{"norm": "rmsnorm", "norm_eps": 1e-06, "positions": "rope", "grad_clip": 0.5}
Each number is 500 + 25 x the weight over its row's rms, rounded and kept within 0 to 999. Layers, rows and columns count from 0. Numbers have three digits each. The size before them is the row's rms in percent of the matrix's.

# gate: layer 7 MLP gate, 704x128, rms 0.0843, rows 698-703, columns 0-127
# up: layer 7 MLP up, 704x128, rms 0.0843, rows 698-703, columns 0-127
# down: layer 7 MLP down (transposed), 704x128, rms 0.0845, rows 698-703, columns 0-127
gate698 094:473487487511472513533503500521480468520524479489479491501510506520496463474521500474482481471490496565482533483488499519498521505494492495530462481517515533470470496493465533501500498530481496549507467500479476490482457477484483472488464515455478482509486552483487528484467542462470499547517522503507523528519537487491498511469463491483508521483477557529443543477502537517458544518545
up698 096:437517563484519523458498481477506473489505508435465553496507500483488516504465491522512505519539536508537480518499498464480434498504504498512504498475460461478488471503523482536452491516509521477541508478520474486527499502451513462493495491507494530528481502509486487511490501497473483514506555523528514512478520502491488505510539544538524465478454489505495485511454459486493477523511
down698 094:505500482534484506502518485516496517546483491493543468534496541543472484512519535465480527519521478538475517474513500487475483509477544500506506500527509524497481541447495482521557498501474512513495500521491475513492453506512491529491466534466503462485501503483499515484484551480502465535546485491497536516518487494477506521539428461493564507526524490510468499516485530541518534512474
gate699 094:468525522496477510501496529498481495497489494489464494489488479494515507501509515516565537498526539493542501471522521521492504523491449493500470458531525541535502499434486496491523499506511547523497521545465475513536533520459528522497445501532459485501463480477462480500488501502431529509467511467534525512504464477484480513514521471495474472528494504491544512524498468524481478495521
up699 100:513502500520537493493498487477471557489518477451520537535519500490534526506504498481547508502445460515531495471524475546529509516542464512501528508499508482516514490508512473479511497499468500518491509559468485534529511499481552506506475553493484485484510518451503499578533484504499492522516530489526471515498498492495521530515537493517495491516502536520500499465538541501465536543512
down699 099:475471526487500498503525499527510495484520466529499528526504529516507512482524506540466492483526518512510483484500488504471504490488503522488511524520469509491501498467478474492489452517490493460514508459493512500451522506506493482534492523537520489523475491525514474480511486501503525535436446503437554519425480496539495500488522442493541520515485475547469543558510516495495527475519
gate700 100:495507505504529500504528464528514569527484464496542458478493497498499491470507463520486470499465520475481567512518489488502468502504512498499487532501534492510448507444474520467500514487515520508463515453491500490528475480491470512497478523488553487545529497522508442535491539489467487525491489470534551509498521467519501477464453532501493508498512488520494520507525494509515479532545
up700 097:504564445506512548494457516503471484486505539539492503491515512517505516453492473468503502505513495485558458473493491545493509481531484496521491475467491506536499514508481478499521491488576513459499494461492464485490516493481517490521497506492504509501490497524527463494506543557463503486450488528491463480505505471456513518552504500515501495488546512518549510515488533503510501501450
down700 090:475531473505521489496551510459491506501544477526506503492493517475501469527470519519484491497510472486469479470487523490491540542516485496483492518489511508501488524515486511469553503516508521469454479439481491545496464466498519483481506495532500536569483508521435502482495462561459484492517532496506470521516520461506471503470503525499491497497500529530489464520490500521457540539488
gate701 102:523479495533511576499547476498460500539509495487492480503509482483488523518495510484494480554487520520514479492484484489500430518506508470463467479463532499487506493479510509529508484527460528495551540522497461492501493505491488501521471537470529504470527518490475489462493529462503511455526521517483455486493468475506516503454530504487473475490519578472505520479479478502460491509489
up701 101:517491478490513542481494503445487448516504509506491519490466543472501496488497494495500476491488505502469495510529478482499466532524523478519512515491479523452502509548502474550515460483495519527499511543454504534536532517484435491548441461456527465484505484479518464502471557494485503526483496490491521468503529504479504511487508505447492480485484512487491523443512453502504486518492
down701 110:499477485454444480500515496495471470500494436530440484498526520468501503465460503518495492500445529493496524503503462484515483474518457490526512515514473498527539437512506488524507483459511491541492544496511528477499521478504468518501503518518532518496466498514502501499495498526491540487450511483481542469521468536491463503526497509449458504515545498501519504478508473444492496505482
gate702 106:519516508490512511470521494518490501524510482497500488533515502485479526496504518542487486481452494541503478504499472522503495530513465496470515483524515465466527512509513441506527534527517446502509477505494476502494513489498474462479539464502433495482483500515514477442478512515482519479505490445524476516514489546524459497524530561551476487509521458484466550492511447469509524509498
up702 099:524455495527499519516491531488527463494525464482512512525510501452471505510490504520502568483474476460519479489503511482497461556478514547469457514496562491514515510472500488536508499494510483478549514498499517504500527543534492487472495496464496504546478520524527493456548516515496526496494554450511511506512454490489515499491489541506549454466503499507478510494517498475473513520480
down702 101:516493489509472499518490505478493509476497516484486500469511506505414486535502470490496544490454501501499565496469529494502514526520516534469497522540539535536475552449531502517489499474512485464513510484470476507495493494518468503481531479486481494503532512545482512483488511512509525483489512429515527507500484527463498488524544489502471455480494517544482550524480500485473451507479
gate703 119:504554526547532530469491489474480478528460466491552452491502488521483495477511490507490504508495480483483492487451512516485496475508514473491502536469556473524468534464507491484496499483500492509468472510468481520457505539507472487487456528477531511491505511489509444504488503475469446458487504490552502489511500476463570498507481518503504545505534554476520506507523509500520513501510
up703 120:486491498520482461494524536467501523531497505505512482539522484496507512509474516489514533489490501493479472471485505496510498497511477509460500493485498496507456478527509517502498460501532480473465478532505528485505506454505498503495528481510464469491463549492482579501521442543519530537547496477484498512543521487490476505495536524477504484512464551523516475529522511522453536549433
down703 131:491480517480496451478489550516510519497528545505495509502489513499495540488489518491435522516526500504458514537494537497548499535501479492497490502524521499504522482494468520513503479516498504510488522501526528482569526509503500520488516445483522483533517466503470506518500520500440499518462484498465536577547516515518485542472505512526515507498492444497467489530476462492540491507533